Part of a small language model's weights: 24 layers.
Each number is 500 + 25 x the weight over the matrix's rms, rounded and kept within 0 to 999. Layers, rows and columns count from 0. Numbers have three digits each.

# up: layer 18 MLP up, 960x192, rms 0.0826, rows 24-92, columns 96-191
# down: layer 18 MLP down (transposed), 960x192, rms 0.0547, rows 24-92, columns 96-191
up24:516516476509530539498539516503490527502488465558493464462483538493495513466478481498484474519479462492511523514513483483491462469455479480478489538476462498516497472493520535531484500485493540484474570475516502463478506492507492515523485548499518483454496491511466509447531510468508504470
down24:463523484497503452529480531503468473463505493491484490483452508517512501484498488465473511473546505498471515475516507460485488553465479509490489507458493486496444515494464487507472493500509498435500524473488486503473569479527508453494518508488468493514497496507521492485439504469533474517
up25:509502473468508506478488447443535536488484513470500546538512495514485498534516535485527458496483502475492481527499503433500529486478501530543533530502491486470494510509501520512507494537508502527548499526491477459484493540537499514497497499483510481505507500477476445516469483509511499496
down25:516516503532470529518484464510505507530480517483463469499482537498495541543499477500545538515523499487508504533549511502527497468510486484540503519501495506508478503468522520508490500485499528495529486535518517534490477516548481518468539516452471525466519516482512484497520480533485514505
up26:480468457469495530536480500456540510499477519506494519471470512523491486532484479485479497513475529521544519506482498515514478508509510493524530485497512495544476445514494516491539546516490482501482492525514491514484532486475531480501466479491452485484521494487483529489462465473483493484
down26:500508522507488504509491531426479494522569517487514476516512505489529514451491476501480497438527515513499537519470532491538504517440482511539462496508492492515503514453472508455497488494477484520511487513521515486505471488554496460515553468476517495463518515486494524488459444494533502507
up27:483552475455533503493511537468480537512500473483484501440550507543467536516507473472477487490554463524528577506533489541517485536537509520505525471485566485520527493517547515489480509489540472498521475483499512501500525490516525507493491518495494504482497523520498504507478494531493495457
down27:459459517518551499515481522489515505428536468523480481502464520533484501547490538499549493527495517510494484506502488479507517500497455476483484512519510510504528542464486504483493509573521515488515438471486465460468471524498488489475484509474502521502474514486469497483482534454491512513
up28:512477459503504487452472521484493500531451489542475487466544466495492535469512464524477531524482453515520495464462474534456470525476498487516472485497478491515521478532489514497506524478523528530477466505531466511520496500523484490510493479535505510497525495475526470516532448496505486456
down28:537480524489508483468475508446491496515525493507463476488503515466520549474499483475526546538504511476514531490474507494506500523460468502554461496456482453513499496510495543525493528524490505494509518508475513518521459503506505480501520502526495487531540486477539513519485534479491478491
up29:510557485521498574502566466485497488490502465502476561454490530496538521461485482517504508477535496536493525468544443514469529511447513518497481519478487555501503471492511480485475502511520562471519514493500506520513469492516481469507520474503493515463523478462485503535530495518494473526
down29:479463475567544548525545551474520437464509510528483481493441512471460545504540547497493509535504510499471468497491524496534505512563500490500487479501484510552494525477523491532444499529439492502523489474522485514519458493510486497524468529467488483505508471473529487533489491505509541486
up30:528452537527493506483512500475525512504479492525474499505520475517489502491494508486535528454490491501547521529550506462485505545500502554504454538523500520464545495475476493490510539525494536509534463490486508507502527513533470532526503530476509522475478476513502485469504510527519514496
down30:526541494467458465485517473482482526492500514519472471487529522487504476525513480493473496487535489467530487516522561518502481484532487553528496520507506503480494537493454462457491466560535525505519480502488461488514547521485464476473492517520476488495482514497501445517492442504528475516
up31:482507519516504532500530489485541490493502542505520501548514522520518529479516511489535529477534506489576543512485527549453485490473540481539523529514527506494511530468478477486524525489506531487526522522493536518512477500507499490514473492488492551488525471537452483482500532492435506524
down31:532534476495501511503495502478487504511491483493500463486482525549515521498505562503541519490489504531471519506485510497445506508517518512480540554477458516501480454523497495529486460557502509501484531519499530469507495553507568498515510452523486482484522523514491494503542514480515520480
up32:523488515504510520543509507475519559490465483531504482530520464511502500507508547530503481525515496459488568485522504502465480521510475535503492477501505456531559485470495505530530517485511538539507474523479523512505463525499483488471507487502505510457490523486507486505467529510447520455
down32:495469531513521494505491447470540462467478533439505501544526485525536510491497518457522491545518514513457471517477487475488556485479470535471549475520481514526499481495514521448488485486478530542494480492501458468486440501401512499448496465512516493505480514490507524503478529537460456531
up33:501497469463503491500520466505500520474497500504456486451500506496497534493502476509526490520514545477512501516510476468479524495504513488506517504484486482529479460540445514496516501526527523484485479486477496498519498498481481499487520542476481491526498509531505491476487552493514485525
down33:480466507483502453467485453523497482502579481513515546477456505471495477453487503510506522518486475474486536505518523523500491520492535505485489516456507487502484484506479449417517520483506519516491512446492484501501485491481496539472450501495481522507510514508530495520437496493512473497
up34:488470449524503510492536489489506528488516533462495536506510461540508524485508543555515495511498514516532512470508475512507512484511542463520507524493497476466487518520510501457496486492498486517516517534528528509495470553511505474547516501444503521473491483474472541499533503534526487500
down34:474504489500513505530488505518491454526458542494513502462508522481571469528508454492519502540510523532469538518540480510510482488474484505464540510423533492505469495481492512496534567510503524513502471479482457511484501488511480507465470507526519466504523507486475458505505522497467463510
up35:520530537510521488480496508462478522481513559481511532529534502507527498493486525459548539501502454478523497500505468498497529517454513488523504516509540549466475543504511453499508581500537522499511519484491547491545532497520503507508479518500527514480513473500486524509490520536528507475
down35:528508518522503485512512468494545482505449483513478509513538418504504483454489485487518483524467506537519481503518519506532459505482504492531503519557496521483521485501522453526493516480504537473508513553562485507533496528526486476489537502530494496493456465500550471467511481512486484521
up36:467518480515519526491494451467525494501472526530528524509504499513493508478472468492488530546475495503488504484513483491505488451459509528527495540524489505504498482507525493482539502433500545515466530466496455530495502507490517499512513541502564543467522523506499492528506489520466535484
down36:491541551518501488531532507482485512492493539488505534467470500469500494492520471512453507512472491521486510500501495525498474483493478483477528497503506539488525467474491513508442491490444503490535455516483521495512517496525490537469513464511496462508505523484471496511483511487478495528
up37:524489517477515531510510517501516533504523487481511536485466496516538559492497461480483512463503493522483483463503492513538530552541498508450511529521518502501491471465498503496493483462509563451495443553540540504509478485495513465501530462498477504466507503545493498477540525489463516539
down37:503495536477444482489520507511503507529494514523485522499499494486531516525568459492487518462486524497538518506516469538478488527505461486534533472512496516499498502493477469461489522514533529443492518464538512472502493517477503491516528490497494514482484515500461455500521524491487495546
up38:476493503472486475522521469515466554538476504479501501456537492535502488459507490477499510511538469510524539531489487499478492496467493525484523508520520507536476525531539526516493481536484517480533505486521457510465483475522532500525481517528471475501488457492538425495526508463493521536
down38:483505470485463502479497504473509526472489488499475489522453475504509454520498465527536501491534484515483497532485489533510540506494502507507480504496479501456469481500490482474533502489432494514482491506498460510532504457547496528469545495490506493494499493517499482489515498448473526492
up39:497472518499495501498476527509516538493490487502491501509502489480505547536474466500539531494483465518469506493532470448513491512484483532553476483533517519529493492507502537535505462464505516505506495471523479505531496465540540496456520519530541531505521516482508524455490486527512544450
down39:532475521518535504510523522503487503470543521490448501486500525460483547482529438556505483528523494488540478543513495474489483484460500489508507502536511516516497490475477512460521506528512508528479537482496519502547503478484521492509479497528543493533483497479498507504491449483483516481
up40:506497477517535518546467502515535501514502491479471495513526510533473474508546478487494499504480494518501521522500489457454507532499494511434506474506511467512466483462489529522510528503470543491512536521512518538493540487499525484500521498505534474505488454488484489487485566485520547508
down40:512481517528515500502471456584526505513480514492500477520502518504495495494474513508507492526498550527512503473517518528476511490503508519523497497466443541503439511504456504493485497479398544472496502490492494468478493509513526498488464512498509498590484518488495475520502495504543552499
up41:490486501520543469475490480516502515485504517500460499506524533488523514493532495459480479503534494491490528491525518466530503514453483523486502480500551484488478464495496469517488505481525535455498490484528517533467495468528509466507526507564440477498485496499505477459438476517507489450
down41:471496484458508490440482491484457529538526520510467504534551532491530541459465454449478484496495507513515518527493542531483504495514481500528501495522505461471566477512487489498522525487511486465492499491524512515490532511547500498455503503491501494488505451526516497480478493504513504483
up42:467524483489512503483509469492549530501523483477465499511475539533515501528512503509468466495522502541455513505546485475499463490482505548472494491495538485491489493509561491543495512484504507501506514502484540474479506509511545501506511510498530507477475444492448485517463481499536510498
down42:484520473478511527507519468484478518473481478520511470513480510518486452518477520487516486475532524538503485528478476457512498469526476514469495469491560505530516514488513515549505491498523500504495488521485495458520427487487540484463460509468478497491495494474490468488502447492444481510
up43:509525463454475518467539431470515501485468460494521474517510537464551509480510450442545480464526537490472502521467526514524499499521497495472493510494555514486474538513539474540524498522490544476491477518495528531509543539546527473512457539509482517523500464461471454484480466497461488505
down43:449478443479491506530467474475563497478488477515526486468518551500500524510450503524488464476511526517478529532505534511509519521478497480491505533475531493507462511488500560505531468488532483516519475541523505511475510531486500520519528462485538493535491479529524534523560469495536515460
up44:503533496498526481481539497515554491563489513506491487483508470519479505510506524471492482472503514495539497484485517466538542485507530475484496508508481460498514465503541465483484473478497508562535520507521532464511527495474506481523466489481466484506467509479501527523505482545522505500
down44:509504519501498496556512519496495493478489461504518509460500472452475483460485507508512522515515478493420490487521480541535538528462473449524521475492501506485529450476500517501503550489490501521522535525499517491524512512485442488516490491497501500533465487489534502473552479510482500520
up45:504509512527536509522493500448514502504471539477470462510510477536520482505499497519498497510479504510475571520482499490496527453435527540494442499525512485529515513498527496469464479503477518518529498557531519482529495479494544514505492462449531489505536505519491484498512561510525485452
down45:488553491522510486485479473463497560506449467525491468524493549491461471507483510507529499533483532502508552506491496522506497474473496513506482522502481496475515477494500505466505498455464526481511476495503500481511507480496517531512501474476524496472499527514465519503565509522476522522
up46:511474529503540499487524504474509529511521491500477514467485515537505509541491458501500516496529503531539543519535468491520508499476465487465460508526481463517492491511541507521509516493520474538515499514492462455471464471550521481519498494500506537521507453530499470463504523537529478492
down46:486516522427485506485554487517516485485501492506501492472486449496483482486505489516476508502451467496508501509512485516448504475477506490469527503513526507499491480505463523492509506484495491462499491509514467508493486482473513473459496491481454517492501504535504545506516540525483479489
up47:492481486478500522504454525478496507493479559516521481520516484525496518457468525482467511553524479523522494499500472522484519514499515504485504503455528505485520504445533500500524510479499519501542502510487529493505508476492509496538463531507484525489515481484472511509537483468520484514
down47:496489532465476510490509496516482473471474500518533472511491536534482511499493490514428479475475462534522489508516542489532491501535492522506510513517463503500515503513485511471500508557531506535494523541494483515516503483510549518470449466508482515496485466468531502522450446489519517536
up48:535507558474495503448464492475464512477479488492510519478457453530524530476480463450516471544541555498539496532490448508516513489480542509483485507469535451484503466507491545502520494517491497516557542502511496468501470508497499503520492480516540545496483540549486507512476532461481524512
down48:474517510487493468481501448475488550458465451513466500505508480516515493460480457492519480517520462524546461519455484509466548510561534480509496503525504494542506492464521514476480513507569519486502470555501506530492477506520500472519509502529544540435495488513511471499471477503498504521
up49:515485502505533530486494514467526539511484533521473468551543446501523500515510447500516518501515508498500582495513511469493499512486563525512467508518531461495467480486494507507508519474519545466542488535505534507477495466512553483526508547525459543483531510501532489540506452495449464509
down49:518524514525523464518484472515481513480517508476487491479458474465514520506487522494476486510518479494467563456483517454504474496496497456470534520456464426510514541539501474534539514551470531485479536461507467456481502509488484477484523519499487525513499514545482500472480452507484497484
up50:504485525523526519497483521468519478456468476471482517483487527474497491511463501493535574467525517487525503505492474489547500479489491503458510489527524498519529473517514457530499493479494488468492540538549530544511479519548493497535532479511515551482479484479492519493529504519473495508
down50:481486502463492512481505490493506535471478486479501509487549510506492476517438502470461512455525513512484513510495534497534538490499485471483479525489486528486512507559532474500503483466560461497518537462464489497507509516494492487513471519497472504466510482503463496499513489525471507497
up51:473574530512497514491534575476507478477460521513499548498494489556538464527506482511520456553541475496479472503471497511489544504496510495474495499500518501530456502494502511485529492484470486534475515501473525524527545514508492501477476491509535530478529501494478507492528536455534531481
down51:484521452521500493502511474548473486464504486491495509468495551501433462491522474520482470529523467516485494459487505505513492526502503459528430510499512483507532479506487481516530514521495526449534497527517529507500504503524500462509538518496494533522497507486529509521483482492476503483
up52:496526518473487515478506505523547477514489463500514491488517441552501502494535445476472483482458529535458511515534456502499496476485501501493550542461538502493499527521474499505527498479526541505484502492505520506458539531498548493551528502545490504502508478513528500505518540522486471531
down52:509494527464478461479519482486519510496428528490530460509512541481481513482510483543519470478491527499476488466458565452542483528500554513509490487473489513470448492524501471495456534488494515476512521489489527503532469490513503511514519515472522465455517490519538511507515460542498493489
up53:586517459500505508478527523514504522484470516485503493495556524486556477436489525490526477533519550520486523518490519452496488479492491516507519497489533494501524524472502524519497478526537518509550508541500475561482534509483510509498517495517502531521519510516482533501479474525528480524
down53:496510476468539527482558480491481526496499517529531455525507559531511505475467506490486493466498523501472521481536537448495545515522493497431457490507497525515537477483462469462523489496550545506513504525476498487548476510485545496506482531470498487527536515475534452534513548444499527511
up54:490522503491513484465507458497498499539506484520517527456475520482493496501480485506494515474503519512471504536463533511536517525463505473449491503506499474516475497488534488490506499493506515530515491496515505462480500533494498431499505550507516489475476476524456541503510484509508501504
down54:500471497478515501450488442477513475510519482475517508479517511492499469489495509531495480497524543469490527519499509490495509491507494495504554474503516508510509490511520515493549465512435518523514506481485551482479515509496476472463511525479512555510479503517457514475538510466484455485
up55:475538524460548464530545544472515467494507525504504495489479505484545494522476510474504520486498529520492503544512457505494505541481511518489501506480539520530474477535512544495478519469531523568486498507475476484504473510527504461486523530510511504504532476510471484456507500461472541525
down55:496522499518485527511523517479440471457486515522493498455525518475491480480488468472473482498477529504490476468510494457456504520525520482464476488537485477500528460483509503469493481452516521513479492514512439494518495491493507447561499546502527536535485514524522477507480457494457523510
up56:523492482543532519538506540514537528523459498496451477507531494550536531466507494500485510540466548551477497479477489513534514514475522517447482531498470523483504526480547496487475488516519533514586517510541528523503546515498500457541460525503443545519527504500492524464450522506501494460
down56:535461510510508486499553493486552472532504462510470520534503523513517482458455503510475482539494509464534521512477547522483481561528506540494501517536432507473494547488481462494536506483506522497483478504474471554482546465531484513446537521508445507503500533493521496537480498438456463486
up57:497468474489516507519488503470496469502486553491559523480500496550484463510507477518540495520494490488523509470516516489525477522537484478535546531506522511503507471434473497501513517521521514510548505544520526462500483481498523493506509490515527508508491482448499472499518526471450489493
down57:513514514501490510497508481479520514479509498496491508488508478517482488494508472453516504480455516487509499530464503510477531518502483506497507457491516470517496484524486526518522538525457503503493530511499506482502493477446526499497516522493478520567497489504492481518491535491498487514
up58:529510515504515504479486498473508513528465465497488448543508498500530536510490482492533487510497508515502507489489496446527505528477532551507468524467516505539497487458486479468510489457503493488524473513469501482490517496530515503474512471495510522500543460487495505439524500506525563477
down58:525498485456469527498497462519481498518489481507491490454506465486482500494522487485487474501498555475516517476490518518522497431489482536458492512533520473494486495524506512527458485506512507512499506450504488509480536497497505515464512535487470546498487504460498479499492493526501523499
up59:523504488492472525480498529471521479486486536535529531493517473543495524495454522520497518470489535479506576562558467485520487486512524508514508508478530518483505460522502568486525496509511519530530505509504504536525473539546506489494500482489502488487535481483481520512510482535498508483
down59:497531524530508476549505508481492511529475484504503489537526504490501505492480528494479503451491540487487508536491518456552509537505469497465460518533448476476530519494513476477473546484518503525516475528493474516522476490487475509501584493478522493521506528487491545545483494500513505469
up60:545487560488526502535508493493534523499466514442459499527476522483494516471515493516495518472499476512537558540569487525545471545505538495496523478489537512478475512520461516545495507502526475548522514478475492495525509485517528498496471514509494494512505481511467465477497495504478504512
down60:496502458487479475494532507503499472510493507485494485504468511519526477544482504497483508468505491519430490473466510507522527519527468525493487471450511530521497485511504534475490540483448515473474476523495517485497480479521505491480505490536529453537539498507513506522501527516501516482
up61:514480472474500465484524464471459485528492509471496548490475501506496502472472513530504505493480502490502530496500507514487481512467546496520514481525512507464498488470491486526530493485512477497495494528528500446532510521466511491513471524514474502494471460524476504480525525514506493533
down61:532515477455502465521513515465480466475487452494508505500492490513496491519552487484526517504501509525436455510483534470509509490488497545495484527504494508477453501485473495469505479525531500471456496492490489493516472495523525513499479511530491488492525545496529488463536480489542498485
up62:524519559459524505498500498511502517543532524499490510515566491524524514521492516489524508465489528493497508535514531455495474496538511539539455531524488505452483475473504516507529481501490504473470520532503500524506487514489541490516476511513497501481489500473463487490481487545525479474
down62:461463529494512478529532529481496483471487481494502518518577503472496481528480523495470487458485521479490504544474491496506514488497529505482459500504511561507529519482515488466548534487508507536538462478496513476493523512481510479451490493559510508471519502505495475525484446541504486513
up63:516503552501483493481498499463493500490526507523467511477505527485453474495479523475519466522506519503482505475526524490526497530480519475502526507535516503463504502502516532521488480522523481500485522511460512510522507470511474498522514543527508527454494464533469467524461511454501511495
down63:496453479501470481476517541537534518512543472513487498517497491493477497497475477486528469539479520480488493525490495482527511522517478478439487545534524517499494501466491515532470472518498509514497486472483497503531513513524523484517497481503499506495566492501501490530475536494523518472
up64:545505497447521515520489479483528533504487560462456493487494502511512532498475469454474490493482462501516523496501500500523494494461483492481486481523510459492498474478531556518483504496502477462470500502548496510479486460489526508517507549527497498490509474466491504506462459564513463529
down64:532485496491516536499495429493444534509464480488427482538476510500528480536455468520496499494509456488518521481475506562520486458497552506492519487491520507482503466485466511479485505483512484526473492509557503451463465455538463507499535532514479473457500510488535530521490480502541473490
up65:512514504449514467486513510439489465530516481498513536445545469526490541480443459498476527504484516511484494493523487485482468488526493534445500482501505464554517467526478506512474521479481493486543478547465510512505562494515477462485490507469504514493471494519473510458502523499489490513
down65:500506517529506477460501518468542477467522514514503510487519474524535485522501488510492531518469535507534469522522506485521486454517472520503477549519484463481457474539514537486472509495489489486531477523522484502482527508513510514476477509476481533522530474479511500512541508461522488492
up66:474466440498510503470515497503470506518450453524456500541501526512498526479487510541489558535522510524523489487563490477524488505499561498461514517520491499512511528510490494512497504481491519500502515490540539461509482515527500518483499484491524482470515473467434542480521470499486494549
down66:558510490516531494529560464477542518504512527454513495459501520541533481507513523490509425484482504497479471505489507468477526487433418527499528520479538496491508455549511466494497500525487509496517489498483486472541506514520512535520521529505513479514518497503503487468457539507491460465
up67:495488503489481504473532504482491528485480501524511490502527519477519480469506478511529459527534542525465507512520481512497532506498498541546556479472487460507483489494506509481478483492487507485521501534500480540526501542510498527495466499528521492486480509498481502498499510510457487479
down67:507501513523531495510468489472445504513489503463527524505502517496505504499504518453521518508517517513515533509521480470491466479490472507532490507494490489477514569508508544512490523494459511454523516480496524504489496451448530494449501504529504515519507499521485529493448488504502551498
up68:530550460518520583504526494470491500536476508504485536505529534531483460471519477478492523469515479489520484563538501495497538510485487501464506471514498511511508528510544455517473491455484486470524513508533486491491501492538505493495514508521489477483545463480546503464535481471525491526
down68:565540478510453502480519451536527515487538469458480485526520520452522502525486496492523469516500527518514524490506495522480529482494483446502535499505496503518496538487497489468471473517533466485529510486512531480555437536505501540516483476517480466496505479477510499471503505521503512502
up69:544547501500536491495529465504476538501492514554484499428501483508481492532498472448456537496507526541489489490501500461470470510511487476491559506506555471469484472524514490553515472500527513497493526484504494480496513485508481506484452569516553505491525532556503458499510518519448501483
down69:445490518457453466511514456502468511484459451491527484549530501522540503516501501472500499501484482501503488477498456470495508495493482417471491498457503473475468491467510479520484478505529521494508513492505478512500478504527513479478537463481513533483540503448537520495529509476504504563
up70:497560504495488500489491514495461498503493505542484495487490526523518483486511497480522485495507535534478529491485474536518488506472517480446545509537511473505523488489486514509509492468488551470522554527502452501509490492512470527510509522529460511472533526488496446481530451515487510508
down70:490515497517512476526452520462507460544529489490481493494472492490508522475496531473468497473557498482522519548535499523495466475478528479509472528499462526482544507475534483522528487452489530471510506504495516471464475517540507519554503521516499537504483456500502455462550526493522524503
up71:507481462506514486504539487505546515517488524497526463492521486573483516483531510506507508510485528531484512482554483505485498510491488473485497496545516486522492529433475504541481513469489531489524461540497475498497538494543464496534493466530518491492527482472522498491512530574436458513
down71:483479518528484459492554483513494475508466509507490500494563492525470532510500467492501505537487528527532498506511475502505462495449521473501514471544549470490499512499484477484493551528415528517536482483479515497489517468528498499477505511468479533594512522510478510526549477487485496480
up72:488506525471523505471524501503463481482505490459501503498514460511465494509467515518542523509499542517504496531518504487464513491474533499548484500516523450488531497471481467511515484564502520506540503510517476490474525469506577501510510509521528497495454465482483448446487539562486543501
down72:493461520481491559479523474480496486487472479524508514474524459469442506513521512508471426550496545512533517525515513516528521492471500484513471508479458496465533504504522545445502534513544509524503520451464500470486548484508497505494517546450498491491519539547507495477524473492509555494
up73:529510519464524526482507521492547496457500475493458551461527463500480507536523521527547478528510513525533529493505479496444561503481485545423527501469522479535513473487462498523503465509479467524495497478513532493531489551558465525502513511479542553470469491476520536522502493487499462512
down73:502553499477470502497427512538487509478525481492533494475457525457503505491496477452514482500502496502435444506490480483478497511470487573512493530542502481548498512507510516518491478557526508469481544533510460530500533503540510561507481520499479489516541510444479494515487513456505536514
up74:514532471438471504485496502518492535538490473491518518468555530517508469525518519448499500512511516506482523497493543505462515481537471464484509475489502474542548508520479512532502508464549483489515512513510467506511531523496464496506485505501513494514492523539508505493479467456487509539
down74:502495473472491498499469511499554495530522538503491507516477495525501511472464477517492497513513509486454482496520469481506477528504491553523553501546532486480500538526478547535508506497488518529486483524517496486518471468465516501547479446464482535533492512523448464465496531473562496474
up75:530523519453499526499478514514483524532517507459462483508531536477495480457524533491515461490482542556503515499513514478505522450479513511539491494532493483483511474471483514553535489489486496472542489485528480468509503508492503449500499529493520490532449484510469504489537519524526482507
down75:480514488472500528470509522557514517478509475456487470500537459516479487495492498517525475507478489527513490494520500489484532483462485488463507491500491505532441484499455507490561486484407482512519513508493476505503505505514531510483499479491474501578471519481489477495502530509496500471
up76:540513462498488498483498467451460484481472489452485516522512517530517475495487503495524451523514496504497494547523504503503577487516489505459503515464533539546502519522541489516506510509506528488540555491543514524516491526478535477549485502496461526508477486510522539484524553514512462502
down76:487478530522479486521453439534525524519550492478460546507502463472532470488518529554512474497492508463454492501504525471511501517498493475511497511535507498487522473516505508488510493481493472561541511488486492513528484513495491507509514473458491549501512503475512452517504531493520504522
up77:476551465489510510483523497487475498488470479499489468526549488527486525519468506470538499504509544522503517524486491497462545511507520485521494531497496517516517481498472458522528506468531524477499501507490512479528465477527455520516505511511491463491533445514528512522512474508488483492
down77:469475478485509508529496496518520449502523490506509557475506502472508528516517525487483472478469497485526512505476515511498490502496506501480493470537508509457474544536508503522552542498461493535528442525493445462481502512504497444535514521524507510470502526532512460523507494495498496532
up78:474528477467465494548488507485504535530493481504473499525479494481512489529488477464561473513507514501478526539515490469485484487492493532525535501505510514552466547495497525551469523484524502529499491487520466508515506474483486536509496486520530505509518474500467474461446469490512495531
down78:491498522493457500509552494534474465491505494512507463504478477514469510497521429475482484484497505515476467486443514497466507481544511522514519487530500505490487521532478469525522471467527486493496513490485534462477472502515479521515504501534533509488527482525511490496511531500525497515
up79:522475519504494510481540541526476499491469530484495478534487514472519502467516505510494498550500496532514495515498532542495482517523511515460494513507484512499515518477492504516481537480472489503557490515513512526481507491495496445503524527511495493469518518485485506480466490524466477526
down79:481470505492482449555487473535530513474499463491546500507497507471491465466498505523533518472484476483487495468508504513498458480544479467499491520516478446469477476496470459480477502500487507556509500490478504488463472492472495493523497480476512500505540539522502476511461494478505494450
up80:471499436505530541481518523491505474510476504547511509515488474496518532510480507499476519477533479502516535519512500513527527471494497526452478493478499486464482467493497489492515514458536525480526529504511496447521462523507515507466476520515458492487529483536520493508466488511507528504
down80:503474511521477503511520478497531516513513513504485514500508505495529497516476527496498549496496487471521484519496471479520499546500510516495527499476521441486491458533475486488516502525497506486512457521515461511499452517510489525539521503487462490509494501493513492538549495507493509511
up81:464514444463511535480478530472520483519471517506550469434497481505567485536461496512514517490471489498492547517530449500534497513463539506482506508526497465513544470508525521473521542469520508486520475489497471508482496479544496486484508494517493470521531504534484509501459501467503452516
down81:490548467510508466544467486475504525469491517526505491488553495475515497451499495525554486512462516488499516545565477493513485531464491527465501454555498514478483469494522480469548489539504499527511499527485479468481485498498469480497520492515487434507490465526513480477539517476505449494
up82:507558501473504510539523500477499516480446495554511504518470500554476523520531488529480528540524510508486523506507483491472559516505512460543548533425477466506487511517486491528506507514488516518493510507540484476520520537498515483496470498508582495497505487464469458512494527508486514498
down82:529509533504491500484564477473528485517465516493507494526504492494532519504493474539488483495505504514506531463500494487439521457506531447499489472515502492526491479490507424471545487506467528472501564532510474508482528478473495446524544502467517510501465557525491493522515449481514515459
up83:528510469470530529459520522508529511530484512473525516475492469523513474506486489505515487516506485507512467528494477528455495518512488510479497477541509449535490495523517501524515525517494496507474509536499493551481479475504538485480508497520513498522480514508469467479500527489488512472
down83:519505522506520491496484491460525501468493507494487491493565515503477486500486502501439479492472496499534489504489487469527513487551489489510509509508517483484493534484488486517524517508449484469474482503494465451501488471491483490530491472477508523532504499498500505549522477485503472523
up84:501515474482468506531529508506510478536505518543501513521519502522538534452487456455496478521515516526504464522477498491481466535508488530500539517496473439520525527455458513542521481517524533499472518529503433557508459517489524524488500536486548544515464523489514496470497526513484475499
down84:512509533513540490527471514485475480507520506485529510498503505498518486492516504501443543421540554501546497465459485479493502466531510523490513487520520444489557477525500582487531462507518489458471540508515505523527497541455503544534479504488437498463502446500497514450478489446489518485
up85:530558469466474490522509498472491491500489516490532513525496461521506480548524482498497469503506474537532502492482483502493493470509506545468506482530495472542476476470503548521462554511539490529494476466488511521510504480527583509557494486471480490469530460483544470478493521508529570517
down85:498524523419515517520512478482442505536449503513506492505509490486455500493463517503477528493522538517433469531498505478540508476499516503463541483517490529509500477461517495530465511465484517514494466564475545514510474520476529488463524505542494512488468517507525467520410517429473505499
up86:482564500485515492475569501501541479483471485495497500463519513475530478545517449514500482508477510514504490506486480518491480494499511530497539533487543473503500508525492516561517537537540501489486463509503539496481522552476490520517507516486514531536527482509440494492542496508504488520
down86:495508520502457524519500528470524529488529509500508477475518487512496517506523537477495490469511482479509563521490530491519489479512526520504524502532492545525510487521516526493538549523521552540498498541520470514496540507504548513460523499499521507467493535510476570502460483511532472466
up87:552500477511476489465555445502533512485520534525489528474542512530510497502518519532486531469495525516502500557511486514488504495488526522493476507534541541503528495487522533526503495507514488494535522531539456506521536525510533494524527535518513515491514516486506525516481476510469505489
down87:527518493526503529479510510524491529500536550480523449501504529500450457530542507486471479475519477441519506518501482484507527490489531479500465510506525507514529496536506473528483486515551532502524485497465465489532499479477513455526515499520506505485464494504488487497496481531519523476
up88:487485495482548513516501508525487519552439498499464450548489500487499524488499489525488485515521467541497477493483536475464539502503473503529476527542544502568490471468535534500461522461501491536512477538481540475515550526537511510475518527506513518478521505489530519522489472515508486452
down88:520454459451519508498531491495517509471543498540542540523504520478506517478517516532462509495477514480507511470471509519482546510502481518487490487504487480530479458496475502463497511472579517521466503478458544494561531496503538505423534479494476517497508491515493471505495485433482509492
up89:493509488493528497514532516476491524489498498506539497479516459456499506522505488534483507496485490503547523476503482547511495472542510544436498482504520484514533464486475530517490488435506503456486491483490484505482509519484479514513482493495465495433503491510450479513479500523519530499
down89:509522488510517495478504476516526520475566540525466513550505496477501504505505518525489470505475454520486553521561513537508510509507502489518451511488554506535487485517499476507455518506505525489486428472506504513490521545500512543450524526528477529470469507437508499439496476492527529543
up90:489513539504488505511485514522543512472482483516484486477505492498529537477483510516475512505499513519561521535520524514470531464500461478499482535511533526489493510469530517461513510445504496513523526481497495510538523526508562499488521519481478542497501514488481506480487485530476484479
down90:537485471490463455479500496524519520489517478500491555478499522500487491455529501510472500520505492479475515459484476470476495545520517490503516492501486481490511512501497481518500500514510519476494575501463503498514555501464523500522500454497448459507477531474507496489479508505492497554
up91:527498542468459516480494535445484504498499496474483532489506485526493483499504478509486462523531480485535521514495475473527474488478505516486478488483494478513528496528509434487488498495508516528522530531501513510489490499458512498511532508519498458457507523514476539532486458534486561516
down91:460483510467503494527465477524510516501470500519477524522532503523469515530508517508491507523552517496492457495492500489475483482538475515501510506505472521466509504482524475487495516481549551491510512477487473470482515509474502477460515478490504475464512501491531495528515483505520522483
up92:537519456481496465493525496516446522519483484521544498497510503508486454505535479497517523504528502553485515543527536521518485540507489534519521493526522495503492501509509490498506522481517521516534463519523474518511458468527557503489517496472501515520529452529470486531511487525494495490
down92:512519498455473530526487520512536487487511490502518492498510495513469554493482513519490500452528499477500487499486471483515476530525537492489524505519494485519481481498477522498484537485434481515470497502520502497478480547489491507483535537479501510548460472477467516469522534428498507499